Each number is 50 + 10 x the weight over its row's rms, rounded and kept within 0 to 99. Layers, rows and columns count from 0. The size before them is the row's rms in percent of the matrix's.

# o: layer 2 attention output (transposed), 192x192, rms 0.106, rows 130-182, columns 128-191
# v: layer 2 attention value, 192x192, rms 0.126, rows 131-182, columns 128-191
o130 104:32 64 43 35 44 62 47 55 53 55 71 58 45 54 56 42 44 27 49 49 49 36 48 53 58 33 57 36 51 63 50 60 41 67 46 58 29 64 52 49 58 55 54 51 44 57 50 46 52 49 46 54 66 53 43 73 58 68 33 36 57 62 45 53
v131 100:47 61 68 56 29 45 61 66 65 41 56 51 41 58 49 45 51 56 53 66 33 41 43 37 47 40 47 51 60 41 38 36 59 43 41 48 50 52 59 65 61 45 54 43 44 45 66 52 64 47 57 49 50 57 59 80 50 46 50 40 41 50 41 49
o131 100:35 50 41 40 62 66 39 62 49 41 62 27 33 39 49 50 62 58 44 72 71 69 47 61 64 46 55 43 70 53 57 38 50 44 58 60 54 48 55 46 59 28 53 79 64 65 59 56 59 57 43 61 41 63 26 46 55 50 40 47 37 46 50 59
v132 095:60 60 70 61 38 47 50 52 60 52 72 48 52 62 57 52 38 54 51 61 64 64 55 51 56 64 73 46 49 54 53 49 66 67 51 62 51 59 24 47 57 51 57 58 58 36 31 42 57 40 50 58 60 34 61 52 41 34 70 48 48 53 61 56
o132 101:72 56 53 40 52 47 73 39 48 50 51 54 53 62 42 56 51 60 47 62 46 41 56 64 44 37 55 59 40 51 53 52 32 42 48 57 56 43 53 49 51 60 44 44 59 43 63 63 64 53 42 37 53 52 75 68 36 52 51 34 44 44 44 41
v133 104:39 60 57 65 47 51 60 47 61 43 63 48 54 48 54 62 55 50 32 43 58 71 75 44 58 50 26 62 53 68 56 48 37 63 28 45 34 38 47 48 58 66 48 27 46 65 42 41 37 58 55 60 58 57 58 46 43 58 55 63 52 65 46 42
o133 093:34 48 31 58 45 51 33 57 49 46 42 31 58 57 53 53 55 57 44 55 53 48 39 42 38 49 44 58 52 23 70 45 63 52 35 45 48 35 44 51 59 43 59 58 26 67 49 60 43 43 44 45 71 54 67 41 49 63 48 60 59 63 66 44
v134 093:52 43 40 44 45 45 54 42 67 53 41 51 54 53 57 39 44 56 59 45 49 53 54 38 51 64 67 54 57 59 50 42 28 37 36 49 34 52 37 42 38 33 57 46 48 55 44 64 65 42 58 52 54 50 56 46 52 52 49 65 59 52 52 48
o134 091:60 43 61 36 29 53 58 42 48 42 47 31 39 59 49 40 56 56 53 57 40 45 46 55 52 64 56 57 37 33 69 52 49 55 53 34 35 43 61 65 53 54 60 54 52 50 48 47 63 41 63 51 60 59 44 60 52 34 44 60 59 55 57 49
v135 103:39 57 39 61 44 54 56 70 39 41 59 61 32 62 39 41 55 70 59 52 57 46 53 41 47 55 54 49 51 38 54 61 38 50 22 41 39 44 35 57 66 59 52 35 59 58 39 42 42 48 53 54 71 54 41 64 50 53 58 36 36 30 49 59
o135 104:56 69 55 49 37 51 52 49 58 43 59 50 68 40 66 59 68 51 52 41 45 44 47 44 58 46 61 50 59 44 66 65 48 47 47 37 45 48 47 45 35 60 39 59 63 52 56 52 39 54 45 54 54 51 42 51 42 56 41 40 43 63 48 53
v136 103:39 61 46 33 39 44 46 41 45 56 44 47 46 55 65 66 42 45 40 45 56 53 50 49 24 50 68 57 48 47 50 55 57 37 40 59 31 38 51 62 32 52 64 45 69 55 43 40 53 52 44 59 31 45 47 57 37 33 59 62 50 54 46 43
o136 101:46 40 44 61 63 44 56 49 61 59 56 55 53 41 44 49 67 64 38 45 66 27 51 36 46 34 58 71 41 58 50 46 44 77 51 70 49 62 52 43 51 32 41 48 54 34 46 54 60 59 45 38 50 36 37 54 71 58 55 64 58 53 41 52
v137 095:56 41 50 57 49 43 43 47 33 56 56 51 53 51 56 57 55 46 31 45 63 46 54 44 49 40 59 55 51 42 53 74 35 62 58 72 59 74 62 60 56 66 53 57 48 48 64 68 45 54 47 50 59 44 44 59 42 54 55 45 57 59 42 35
o137 100:54 69 50 38 60 60 63 42 66 51 55 50 60 29 40 29 46 43 53 52 45 61 44 51 52 36 57 62 46 46 45 56 55 40 59 50 58 65 62 52 61 46 50 47 55 44 48 54 54 50 53 65 63 62 53 40 60 30 52 40 47 61 56 56
v138 113:47 48 37 40 51 42 46 54 31 46 49 45 59 42 46 48 55 55 50 54 29 47 35 48 47 54 42 43 43 37 27 68 60 36 60 69 56 40 44 53 40 46 64 47 49 31 32 68 61 46 41 49 45 59 44 57 60 35 44 46 48 56 68 39
o138 113:50 54 65 50 61 50 50 48 46 45 59 42 46 29 48 43 43 34 32 48 37 52 49 34 67 35 52 50 52 51 65 63 53 47 43 57 45 56 55 44 41 59 37 33 50 42 58 52 64 59 53 66 58 40 38 65 52 59 39 41 54 57 57 51
v139 096:61 46 56 43 56 47 57 61 73 60 51 57 35 53 55 37 62 59 61 55 66 36 59 44 59 37 52 50 41 51 50 43 59 35 56 57 45 35 70 67 37 35 59 51 54 54 46 33 49 41 51 57 46 52 32 44 43 72 40 57 49 43 57 51
o139 096:59 39 43 62 40 36 31 53 45 48 52 36 30 48 46 36 61 22 43 47 42 57 51 46 29 64 43 52 21 55 44 58 46 41 47 48 38 55 53 72 38 41 59 76 56 71 44 44 51 50 48 43 52 45 39 58 59 49 64 53 44 44 54 38
v140 107:55 60 44 44 43 40 37 59 46 47 37 50 55 47 59 52 48 63 50 55 48 54 47 45 53 59 39 45 47 36 21 56 53 41 49 53 60 51 80 51 35 60 42 46 37 52 49 59 55 44 52 44 37 79 52 48 39 35 42 55 43 41 37 57
o140 109:52 44 52 43 36 52 47 45 31 59 47 56 41 52 52 65 61 42 52 50 43 68 58 46 41 38 45 40 61 54 60 56 47 60 57 63 38 31 60 46 50 61 45 47 48 54 51 45 50 63 37 38 28 45 47 49 41 51 37 47 52 68 53 41
v141 093:52 58 49 58 53 55 49 68 52 63 68 47 34 66 64 59 58 42 54 39 36 36 46 48 64 46 71 56 45 45 50 46 52 62 49 40 24 57 43 60 50 55 55 50 65 45 55 45 45 62 29 47 52 54 51 58 52 68 54 55 55 45 52 52
o141 105:56 66 54 42 41 60 52 72 58 35 58 36 37 47 41 45 61 64 43 53 48 52 59 45 72 51 49 60 59 52 49 57 45 45 53 53 46 49 43 56 44 44 56 47 31 60 62 43 61 55 57 55 48 56 62 61 58 43 60 49 39 48 41 42
v142 100:58 46 53 65 68 50 71 53 51 66 51 52 52 71 31 34 49 23 42 36 61 53 48 62 53 47 47 34 47 42 56 64 53 43 55 47 61 57 49 53 37 29 59 59 52 50 40 54 68 47 49 46 42 47 38 53 55 64 41 54 57 46 40 45
o142 099:50 44 49 58 43 36 42 52 64 37 55 54 54 72 37 35 50 60 59 77 34 30 58 61 49 43 41 43 49 41 57 50 50 59 37 63 57 50 57 50 39 48 45 50 51 49 57 51 57 60 26 54 45 63 43 43 57 46 56 48 49 61 65 53
v143 104:53 41 38 37 72 32 50 24 60 45 52 31 43 63 53 50 59 61 42 58 49 49 44 45 38 71 47 57 48 43 44 54 54 42 59 76 70 61 35 46 44 50 53 57 48 42 47 46 44 49 58 63 50 39 52 53 50 60 43 66 35 38 41 51
o143 109:52 50 34 63 51 71 58 32 53 38 41 53 41 51 55 53 47 42 44 60 44 42 64 43 50 40 39 70 53 63 44 50 50 59 65 55 30 46 52 40 64 58 40 59 63 52 58 55 58 62 49 58 58 50 51 62 53 38 54 52 42 27 66 45
v144 095:44 12 45 48 53 30 50 38 50 43 48 52 51 48 46 46 42 52 54 53 58 54 62 40 44 42 73 47 38 57 39 50 57 48 51 56 50 34 42 27 45 47 56 63 55 57 53 39 59 32 53 63 58 51 72 41 53 53 43 49 36 50 66 43
o144 095:30 44 59 55 58 35 43 39 46 40 45 42 36 48 42 62 48 58 51 46 36 31 43 55 59 59 56 69 50 49 69 45 51 52 29 61 44 46 42 45 60 54 54 37 64 45 55 40 43 50 55 52 49 57 50 61 66 33 51 38 58 36 61 41
v145 098:57 37 57 59 50 44 71 53 42 51 53 45 52 33 57 57 39 39 37 46 50 44 49 55 40 40 49 40 48 53 48 43 63 47 56 54 53 38 36 52 48 58 56 65 36 52 57 36 56 58 39 60 42 27 49 59 67 52 36 72 48 51 67 33
o145 097:55 55 46 58 50 57 46 46 55 48 60 59 46 68 56 54 47 50 50 47 60 40 53 38 42 63 53 48 48 55 47 42 51 44 41 72 40 55 40 56 57 39 76 39 33 50 46 35 59 51 49 44 51 36 55 40 59 50 63 57 69 55 67 50
v146 093:67 52 54 50 45 43 58 36 51 55 42 46 36 60 50 53 40 51 49 37 72 57 37 63 43 48 68 61 37 69 58 53 55 44 41 48 52 56 56 59 45 48 49 49 55 50 27 43 54 51 42 47 49 39 63 42 56 34 44 58 51 45 34 54
o146 094:44 35 32 41 56 41 49 63 50 42 60 41 40 63 56 59 59 55 28 49 36 40 59 53 55 60 74 52 53 65 38 40 40 64 67 38 47 55 39 54 51 45 63 44 49 44 37 50 62 53 42 51 41 40 36 48 50 30 61 68 37 52 51 36
v147 095:36 61 52 49 43 54 42 51 52 68 45 63 46 44 36 44 50 59 58 33 63 43 40 56 18 54 37 61 57 47 65 48 67 46 28 45 47 54 57 40 48 64 52 62 41 50 37 39 32 46 49 55 39 43 48 56 65 36 57 45 49 33 35 45
o147 088:47 57 38 58 53 51 60 38 48 43 60 55 54 39 47 47 40 37 34 45 34 39 41 53 40 60 41 51 65 48 47 61 24 57 71 62 48 51 34 63 64 38 60 42 51 55 49 47 46 36 59 44 56 56 70 51 37 59 52 59 55 52 45 54
v148 094:45 39 43 36 53 38 44 56 55 48 38 52 46 29 56 25 68 59 46 34 52 32 47 52 54 56 45 45 40 42 66 68 58 33 40 54 42 44 41 53 53 43 48 39 63 58 55 41 42 55 58 50 52 34 28 49 58 73 57 40 55 47 63 43
o148 096:57 36 55 50 62 49 45 32 59 63 44 50 45 53 69 47 52 38 55 40 40 56 52 25 68 42 33 27 43 59 54 42 55 42 69 59 37 41 44 47 31 55 45 56 55 47 51 54 52 44 49 32 64 48 52 51 58 65 56 44 54 49 51 57
v149 108:48 46 42 46 40 57 55 44 83 54 44 53 47 49 48 60 42 55 65 47 55 51 63 52 81 34 57 38 41 46 21 50 51 48 56 42 52 49 58 38 33 51 45 54 69 65 42 43 52 63 59 52 39 56 34 56 51 63 54 52 44 49 57 50
o149 103:70 36 52 42 42 60 46 62 50 50 33 29 41 57 51 56 54 50 61 34 46 55 65 52 55 55 63 60 57 48 55 32 28 37 66 55 44 79 42 41 39 35 65 60 52 50 42 50 55 45 41 54 60 56 54 33 60 39 49 48 50 48 52 38
v150 088:55 58 67 33 46 47 47 54 55 48 24 58 45 53 53 54 55 35 47 36 46 44 48 51 57 57 58 36 52 45 53 44 57 52 59 47 45 30 76 50 52 36 49 41 51 31 64 47 34 51 61 58 63 57 44 61 30 47 43 68 33 42 24 55
o150 096:50 70 54 58 43 71 59 71 63 69 50 51 47 25 72 62 80 57 42 42 30 57 39 35 49 55 68 32 41 64 56 54 42 53 62 54 45 51 42 53 59 44 57 47 30 51 36 53 52 49 41 49 47 49 53 54 43 51 60 60 54 52 54 56
v151 109:39 35 36 51 52 35 43 47 59 59 62 42 45 47 36 35 46 60 31 56 58 58 61 61 33 43 36 57 40 40 54 82 59 49 69 66 69 50 35 54 48 57 45 70 38 61 40 41 62 57 59 61 51 54 60 38 68 52 49 41 61 60 60 50
o151 113:42 21 47 64 45 44 34 42 59 43 75 45 45 43 55 36 35 51 31 64 37 48 45 46 54 55 44 57 47 27 49 63 31 53 66 50 46 67 37 41 60 57 48 34 56 69 67 55 54 60 46 53 58 51 49 45 57 60 44 60 49 46 50 47
v152 109:48 54 66 52 63 49 58 57 52 56 70 58 62 66 44 52 49 44 54 62 39 47 40 48 47 55 42 47 46 64 38 67 63 32 43 53 39 56 38 66 52 69 67 39 49 54 27 46 62 44 44 38 56 36 52 55 53 46 42 52 56 55 53 54
o152 108:47 51 56 77 42 42 52 57 70 42 41 53 40 45 39 45 29 31 55 33 49 37 52 31 58 49 51 61 52 50 54 59 49 53 30 39 61 41 50 49 63 43 41 46 49 70 48 49 61 58 64 50 32 35 63 59 50 57 52 41 34 56 49 57
v153 099:38 58 42 44 49 56 38 43 57 47 46 54 30 40 47 39 47 69 55 41 37 66 47 45 54 55 48 44 47 50 65 50 56 51 36 61 50 55 46 52 51 54 42 44 41 47 47 53 58 52 72 59 62 44 24 67 52 56 45 53 49 35 70 55
o153 103:51 45 44 56 50 52 51 48 46 45 58 53 42 49 36 38 59 54 44 43 32 59 42 22 45 55 37 44 51 60 64 56 55 64 60 41 53 31 48 63 33 27 51 57 55 46 55 69 42 53 39 44 60 55 68 72 60 49 49 32 56 35 51 33
v154 106:43 49 71 38 34 62 62 45 56 67 51 47 44 47 36 31 51 55 55 38 46 49 50 46 60 33 36 54 50 43 46 52 67 63 28 63 60 56 46 56 46 72 57 53 58 48 54 60 62 45 48 46 59 48 55 49 59 41 32 38 44 65 39 52
o154 102:48 44 40 59 66 44 56 39 46 46 45 52 47 50 34 61 40 48 67 38 46 61 47 50 67 34 45 48 49 56 67 55 32 48 64 59 61 46 37 63 40 42 49 64 44 33 59 50 49 30 51 52 59 59 42 55 62 50 49 52 34 44 60 59
v155 110:49 49 40 35 45 57 61 70 63 35 40 62 39 47 19 47 58 57 65 53 30 56 49 48 69 50 43 53 39 48 57 47 48 59 20 43 52 46 48 47 48 59 58 41 57 42 57 68 53 51 51 31 50 52 49 57 61 47 46 42 33 60 47 54
o155 099:50 40 51 57 50 48 59 46 53 56 45 47 45 51 61 45 52 56 57 45 46 55 49 32 60 45 60 46 52 34 41 33 57 46 62 49 65 45 36 32 34 36 63 54 43 38 56 60 58 40 36 47 56 72 42 44 46 55 54 39 43 60 51 51
v156 096:43 47 44 38 51 33 46 58 71 56 50 56 46 53 49 67 50 52 58 55 47 50 61 63 49 43 56 48 48 51 47 69 43 71 43 46 47 43 43 49 28 41 43 43 67 51 46 46 32 47 51 58 53 40 47 41 55 66 27 52 46 42 66 42
o156 103:58 52 44 57 50 38 39 43 53 76 53 52 56 53 57 47 65 45 50 51 58 49 36 24 62 48 47 70 56 47 48 55 41 48 56 44 40 42 30 48 41 48 54 39 56 46 51 59 50 40 60 47 48 48 32 69 54 57 47 66 35 57 50 53
v157 105:55 43 47 47 49 49 37 44 70 44 30 45 48 56 42 37 42 54 50 53 41 51 75 46 49 38 18 44 45 65 37 52 40 42 28 62 47 44 43 51 44 49 46 37 40 38 62 47 70 39 48 48 62 59 52 49 60 59 52 55 47 57 52 33
o157 098:48 35 43 62 62 39 56 39 40 61 37 36 45 54 53 38 45 54 58 42 46 43 50 57 41 49 60 53 53 53 58 57 50 36 83 32 51 46 77 64 34 59 65 36 48 74 57 40 59 48 47 42 63 43 51 43 37 42 39 51 47 62 46 51
v158 096:55 54 68 57 46 41 66 39 62 54 44 30 64 39 60 60 41 64 34 48 47 46 41 60 36 48 56 69 42 73 51 51 53 56 30 54 58 41 33 47 62 55 74 37 27 55 61 40 44 48 51 31 62 38 63 60 40 38 50 64 33 59 45 49
o158 100:45 49 39 54 52 68 58 60 55 52 49 63 50 36 51 48 46 46 57 51 42 38 35 41 64 50 63 58 47 43 54 38 45 58 39 69 56 40 60 49 41 44 49 61 39 35 46 52 38 47 58 59 39 46 61 31 56 61 52 40 59 65 43 53
v159 089:47 39 39 39 60 54 46 66 63 61 58 45 41 23 51 34 51 61 49 60 27 53 57 53 31 45 59 42 59 52 63 65 51 60 53 37 55 52 44 53 36 60 61 59 54 53 43 67 58 48 38 48 52 49 38 47 40 45 45 52 45 33 55 57
o159 094:50 56 61 32 45 29 43 57 42 48 58 55 51 54 49 55 34 44 52 60 53 57 59 48 47 36 26 39 49 42 62 60 52 48 62 39 45 50 35 47 66 41 57 52 37 40 58 42 47 44 45 63 53 55 31 46 60 40 54 41 53 55 43 45
v160 110:66 64 32 74 60 61 57 51 56 39 58 48 50 50 54 40 52 50 63 62 53 32 40 59 62 53 41 54 57 31 46 60 50 39 41 49 48 45 49 39 51 49 54 59 29 56 49 60 50 64 41 60 45 45 36 40 40 59 38 58 43 45 63 48
o160 104:37 44 55 63 37 37 43 41 33 49 54 45 48 51 52 52 58 45 37 69 63 46 50 61 48 21 64 50 54 50 33 41 51 45 51 49 43 40 63 56 51 62 57 54 39 44 57 41 45 39 46 52 48 61 42 66 53 65 55 50 68 58 49 40
v161 104:64 53 52 39 44 56 51 60 52 32 53 45 70 45 43 56 59 43 26 47 58 43 47 47 58 41 40 50 48 43 59 34 51 59 40 52 47 38 20 65 54 53 61 40 56 54 49 49 56 52 39 67 63 39 54 45 50 48 38 58 58 44 52 42
o161 109:59 67 34 44 38 64 52 40 58 40 40 45 62 27 51 43 26 55 41 58 51 57 45 44 33 42 37 73 44 51 53 36 52 43 59 44 43 54 61 50 54 30 55 45 44 52 51 51 29 60 58 55 61 38 51 45 54 61 44 78 58 69 59 74
v162 096:46 47 52 35 33 48 74 64 57 47 43 55 52 44 74 63 60 37 57 46 53 49 37 59 63 53 50 45 42 42 58 48 40 57 58 44 67 56 60 58 48 40 34 59 54 55 34 47 53 53 45 43 41 45 36 33 49 51 37 54 47 70 48 34
o162 097:53 39 47 32 55 75 40 59 44 38 46 64 64 56 43 46 63 56 48 51 50 55 59 44 53 38 52 42 38 60 58 51 58 38 31 71 52 53 37 37 46 48 68 42 61 34 53 47 60 23 54 43 64 60 50 50 63 61 72 68 54 57 56 47
v163 113:59 39 36 40 58 36 45 42 61 63 45 42 52 52 52 49 35 33 51 47 55 45 55 48 59 54 52 52 53 74 62 59 39 61 62 60 54 59 26 47 42 43 67 46 49 50 27 50 55 39 64 59 48 49 43 43 49 45 35 54 56 39 61 47
o163 114:56 25 61 49 42 53 55 33 69 52 33 67 56 49 50 52 66 40 40 54 32 63 60 47 48 56 53 58 47 42 59 49 42 24 65 50 55 37 55 46 36 60 43 66 59 66 51 39 65 55 58 36 33 50 49 55 42 43 41 59 49 55 51 40
v164 104:34 44 38 50 47 63 51 42 58 36 29 31 51 80 38 46 48 52 71 33 71 49 56 43 69 57 58 53 60 53 67 64 54 44 39 49 57 42 49 68 66 42 44 44 66 39 39 42 52 47 64 54 67 46 40 52 43 68 47 57 37 49 60 51
o164 101:54 46 55 42 44 49 53 46 55 40 58 58 65 58 54 48 35 72 44 59 39 51 49 50 60 49 39 48 48 58 48 39 48 57 48 42 58 51 36 41 37 48 52 55 54 59 51 47 52 43 34 54 35 45 43 53 41 69 43 39 45 66 48 61
v165 098:34 50 57 45 62 46 44 48 39 45 56 52 58 69 31 53 52 73 44 34 45 52 49 44 43 69 51 55 64 72 49 42 49 62 37 49 56 60 43 38 46 48 60 42 41 37 48 43 56 48 37 37 54 43 41 55 52 49 56 30 61 67 44 54
o165 102:43 62 43 42 50 57 55 35 41 68 54 58 57 43 50 27 53 37 55 58 31 47 65 62 46 72 44 65 67 39 60 39 44 38 43 61 65 44 47 54 53 59 55 44 57 53 43 55 45 53 56 45 45 50 45 62 57 62 67 36 33 54 37 54
v166 094:39 48 44 45 46 62 50 48 56 31 37 51 59 67 55 46 55 67 34 46 55 51 48 57 62 58 71 48 63 23 43 51 71 55 64 32 50 60 61 34 46 42 49 48 54 50 55 38 52 44 44 43 58 53 49 71 61 58 69 54 45 45 45 52
o166 106:38 44 48 42 59 54 39 58 42 55 50 57 68 53 51 47 53 64 58 47 47 31 39 57 53 50 61 51 67 55 57 63 34 37 46 49 46 35 35 46 53 53 51 52 45 40 68 59 53 55 36 54 55 49 58 36 51 45 51 32 70 51 43 53
v167 100:56 55 55 57 39 64 50 35 44 41 21 47 44 50 57 49 46 43 30 43 35 45 41 47 38 69 57 59 40 39 69 45 47 46 63 45 37 60 60 56 39 44 41 29 43 63 59 50 76 43 63 55 46 60 53 56 45 49 45 48 54 61 52 43
o167 108:52 33 50 40 53 46 50 38 75 69 64 51 63 53 40 56 44 58 57 46 59 47 45 37 59 52 61 31 80 58 67 29 48 59 56 32 45 42 32 51 44 47 50 53 50 56 34 42 39 55 45 50 57 33 51 39 60 50 46 59 52 51 70 62
v168 100:59 55 65 55 36 44 71 54 38 57 60 69 46 51 33 52 60 43 23 40 57 37 35 52 33 39 43 65 49 46 43 52 61 51 58 55 62 42 37 52 62 51 52 58 47 52 44 47 44 52 46 50 62 42 52 46 27 53 44 59 41 40 63 63
o168 100:50 57 44 58 42 50 53 60 56 49 51 45 58 51 68 39 26 44 58 69 54 41 52 34 39 44 49 44 43 55 45 47 45 67 46 64 46 46 49 37 83 51 52 63 32 44 42 56 38 58 54 48 44 42 40 43 68 60 62 58 56 60 45 44
v169 099:54 46 41 40 42 59 50 60 59 63 28 45 49 63 39 53 55 53 58 51 59 35 43 53 62 64 62 46 69 60 41 43 27 43 50 35 39 51 66 54 60 47 46 52 59 56 46 51 55 51 50 38 75 53 59 50 37 53 57 58 64 38 44 48
o169 096:47 59 41 36 37 55 54 36 47 56 27 54 47 62 43 50 34 63 49 48 56 57 64 47 68 53 51 45 54 55 58 67 45 60 49 28 55 50 40 68 45 53 69 57 61 41 30 50 54 43 48 44 67 43 58 48 53 49 52 50 43 51 45 49
v170 097:49 44 47 54 37 42 48 47 53 56 48 50 49 61 41 30 59 55 34 42 66 43 67 55 43 64 58 70 55 55 32 43 41 54 45 56 49 59 52 56 43 44 48 69 62 38 38 27 57 42 47 48 63 67 49 61 58 72 39 51 47 39 26 53
o170 109:55 37 73 40 50 33 46 48 52 57 38 39 57 42 48 50 55 62 52 59 47 39 49 48 40 48 57 53 33 58 64 45 54 45 50 44 52 51 50 64 44 57 67 34 53 57 56 43 58 52 60 51 62 52 80 47 71 71 41 50 46 52 54 57
v171 093:48 34 38 45 49 53 41 34 52 50 49 48 43 53 42 43 49 35 65 36 47 41 56 49 67 43 26 49 65 51 63 50 43 57 61 60 38 34 59 54 42 58 49 56 40 42 41 29 48 42 68 55 70 65 70 53 52 54 66 46 37 48 58 46
o171 091:60 64 57 36 60 41 54 55 53 42 52 53 56 34 58 66 71 43 54 55 39 37 38 56 55 67 46 49 37 38 47 66 57 52 55 45 62 48 57 38 45 49 21 52 65 56 50 74 40 40 71 69 53 45 48 48 52 62 45 31 50 51 61 55
v172 100:53 43 51 52 70 57 66 50 59 43 56 50 60 60 50 52 63 43 58 57 59 44 53 49 67 43 51 56 29 54 38 59 43 48 57 51 47 48 32 49 24 47 53 76 51 32 45 60 50 51 48 51 59 49 43 49 58 52 40 58 62 43 36 42
o172 101:48 40 47 50 47 54 51 52 33 63 28 60 62 63 52 59 39 63 53 29 33 56 60 53 40 64 43 57 51 45 43 60 35 56 53 53 42 54 55 63 49 35 62 49 52 60 67 50 55 46 45 61 46 55 61 29 43 60 49 37 44 44 43 55
v173 098:33 40 44 57 67 63 43 74 43 35 44 55 41 37 55 51 42 42 62 53 52 49 57 52 69 58 49 48 45 69 51 60 34 65 38 48 59 60 50 46 42 47 48 53 61 41 51 62 41 46 49 48 52 60 32 57 53 58 60 57 55 36 30 50
o173 102:33 44 64 49 33 63 42 44 50 79 29 66 61 59 40 59 62 69 47 39 48 57 51 65 60 42 53 57 30 37 32 52 58 49 63 37 46 48 41 59 37 58 32 50 42 48 39 69 48 48 57 45 53 48 54 71 44 58 62 46 55 60 46 66
v174 100:45 13 63 46 47 28 47 34 46 69 49 57 45 45 27 49 53 57 65 55 59 34 45 51 42 42 62 52 56 72 41 37 52 46 46 53 49 48 45 51 50 60 57 65 59 56 63 28 39 50 41 48 56 52 55 45 54 42 41 57 46 45 66 50
o174 095:57 36 61 50 60 54 53 60 51 35 30 53 59 49 57 62 64 37 40 39 57 56 55 59 54 55 49 46 47 59 57 54 48 65 52 50 37 50 44 39 49 64 45 40 52 50 47 41 64 41 42 40 35 61 51 53 55 44 55 51 41 33 60 56
v175 105:60 34 59 66 68 52 46 42 40 45 65 50 51 48 57 66 44 37 64 47 59 53 48 50 52 55 39 52 35 71 55 58 45 59 39 54 61 43 34 42 72 81 54 42 49 55 45 60 63 61 54 52 56 44 46 35 62 52 47 49 49 61 58 48
o175 108:37 43 42 67 50 47 68 78 55 55 61 42 59 45 52 62 51 39 57 62 51 43 41 56 39 43 58 59 47 31 50 46 60 45 34 50 53 47 44 29 58 68 52 49 37 47 55 55 34 44 39 52 42 24 53 65 48 25 50 48 58 33 57 55
v176 110:46 40 47 56 36 47 45 62 64 57 38 46 39 43 60 38 35 55 42 66 57 43 48 54 48 32 42 56 59 53 52 29 43 43 49 70 57 55 63 67 71 46 45 34 45 57 47 38 54 55 55 60 48 49 74 55 55 42 49 53 49 46 53 36
o176 106:47 35 42 35 41 45 60 66 65 47 52 30 49 51 39 54 48 47 70 39 43 66 58 62 47 47 48 66 60 56 56 55 50 60 46 50 42 44 51 46 42 49 63 37 45 58 48 38 47 41 59 39 46 48 23 42 48 61 60 75 47 56 42 50
v177 094:47 61 40 56 65 35 66 54 74 52 52 38 51 69 55 55 47 45 58 51 55 46 35 54 46 48 45 39 66 46 60 51 48 53 63 51 52 44 33 56 46 42 52 42 40 48 39 57 45 32 49 54 41 38 49 61 42 46 35 45 59 49 64 49
o177 092:42 45 41 51 56 49 54 39 41 52 42 70 52 52 63 48 44 59 35 33 43 52 41 50 53 39 49 45 65 37 54 44 49 57 30 34 37 63 55 66 43 52 49 47 29 55 63 49 56 36 56 73 63 39 53 49 52 50 48 78 56 54 38 43
v178 095:70 61 45 54 37 60 69 54 47 56 66 52 51 50 52 70 42 49 50 58 51 41 59 43 31 59 51 52 60 33 47 55 33 51 54 52 57 52 50 54 50 41 49 54 34 51 39 68 55 65 40 45 66 52 39 52 46 49 50 50 56 44 67 42
o178 100:54 52 42 53 28 55 45 46 57 51 50 47 45 59 65 42 47 37 41 57 61 31 40 68 60 46 59 64 45 48 44 63 62 59 54 47 52 59 57 58 47 30 62 52 39 65 49 37 47 50 56 43 30 35 64 53 36 50 39 48 66 45 47 43
v179 097:48 19 40 39 43 33 45 61 50 48 42 52 64 57 53 73 48 56 48 57 51 75 57 53 56 60 43 59 54 52 50 72 39 46 41 54 43 45 29 59 19 34 40 56 51 42 50 58 43 52 48 57 65 52 67 39 53 57 37 60 49 49 58 47
o179 103:55 53 60 55 58 44 50 55 50 54 33 78 48 73 62 35 60 51 42 52 54 43 61 40 40 47 48 44 38 67 36 62 51 44 46 47 41 29 54 40 38 51 45 49 49 42 42 38 53 42 47 36 60 16 61 52 69 49 42 54 32 45 50 47
v180 097:26 54 63 47 54 58 41 49 47 44 47 52 46 50 58 48 48 58 61 48 41 47 67 48 48 44 44 37 50 44 36 62 62 38 39 52 53 45 47 42 60 49 46 46 65 34 62 57 62 47 57 39 36 46 33 64 85 54 60 49 46 48 50 52
o180 105:42 44 39 48 68 56 58 47 67 56 61 57 42 60 35 52 48 46 58 28 60 56 42 44 47 45 50 57 45 48 51 50 37 41 57 53 57 47 49 33 30 46 54 39 54 57 52 63 44 44 73 54 42 52 49 45 39 41 51 58 25 30 45 58
v181 093:62 55 53 55 48 59 81 52 68 57 45 46 55 64 40 67 46 62 54 53 52 40 58 59 51 49 41 50 46 40 39 54 48 54 73 32 33 35 39 46 53 47 52 55 59 57 57 54 49 52 33 26 46 39 39 28 55 35 40 49 43 56 46 59
o181 101:44 48 51 42 58 62 38 62 64 54 54 38 43 56 69 51 31 57 37 59 37 48 42 72 70 54 54 42 47 46 41 61 68 51 58 56 46 55 56 53 42 55 65 40 32 48 32 56 50 40 48 56 41 49 55 48 44 54 41 57 55 71 37 47
v182 095:45 75 57 45 44 40 43 40 45 60 66 45 43 47 49 39 48 35 33 53 53 60 63 53 64 51 38 62 51 60 54 45 56 63 66 49 67 62 47 36 42 56 30 44 48 48 59 44 66 53 44 34 56 57 63 63 52 39 54 63 38 54 52 51
o182 094:45 37 38 62 40 35 39 63 53 45 55 48 43 66 45 36 36 52 56 60 49 28 43 53 44 37 54 32 69 40 45 52 54 38 42 56 56 44 34 54 35 47 50 43 51 42 32 56 43 51 53 55 40 52 60 63 38 68 58 39 30 65 66 51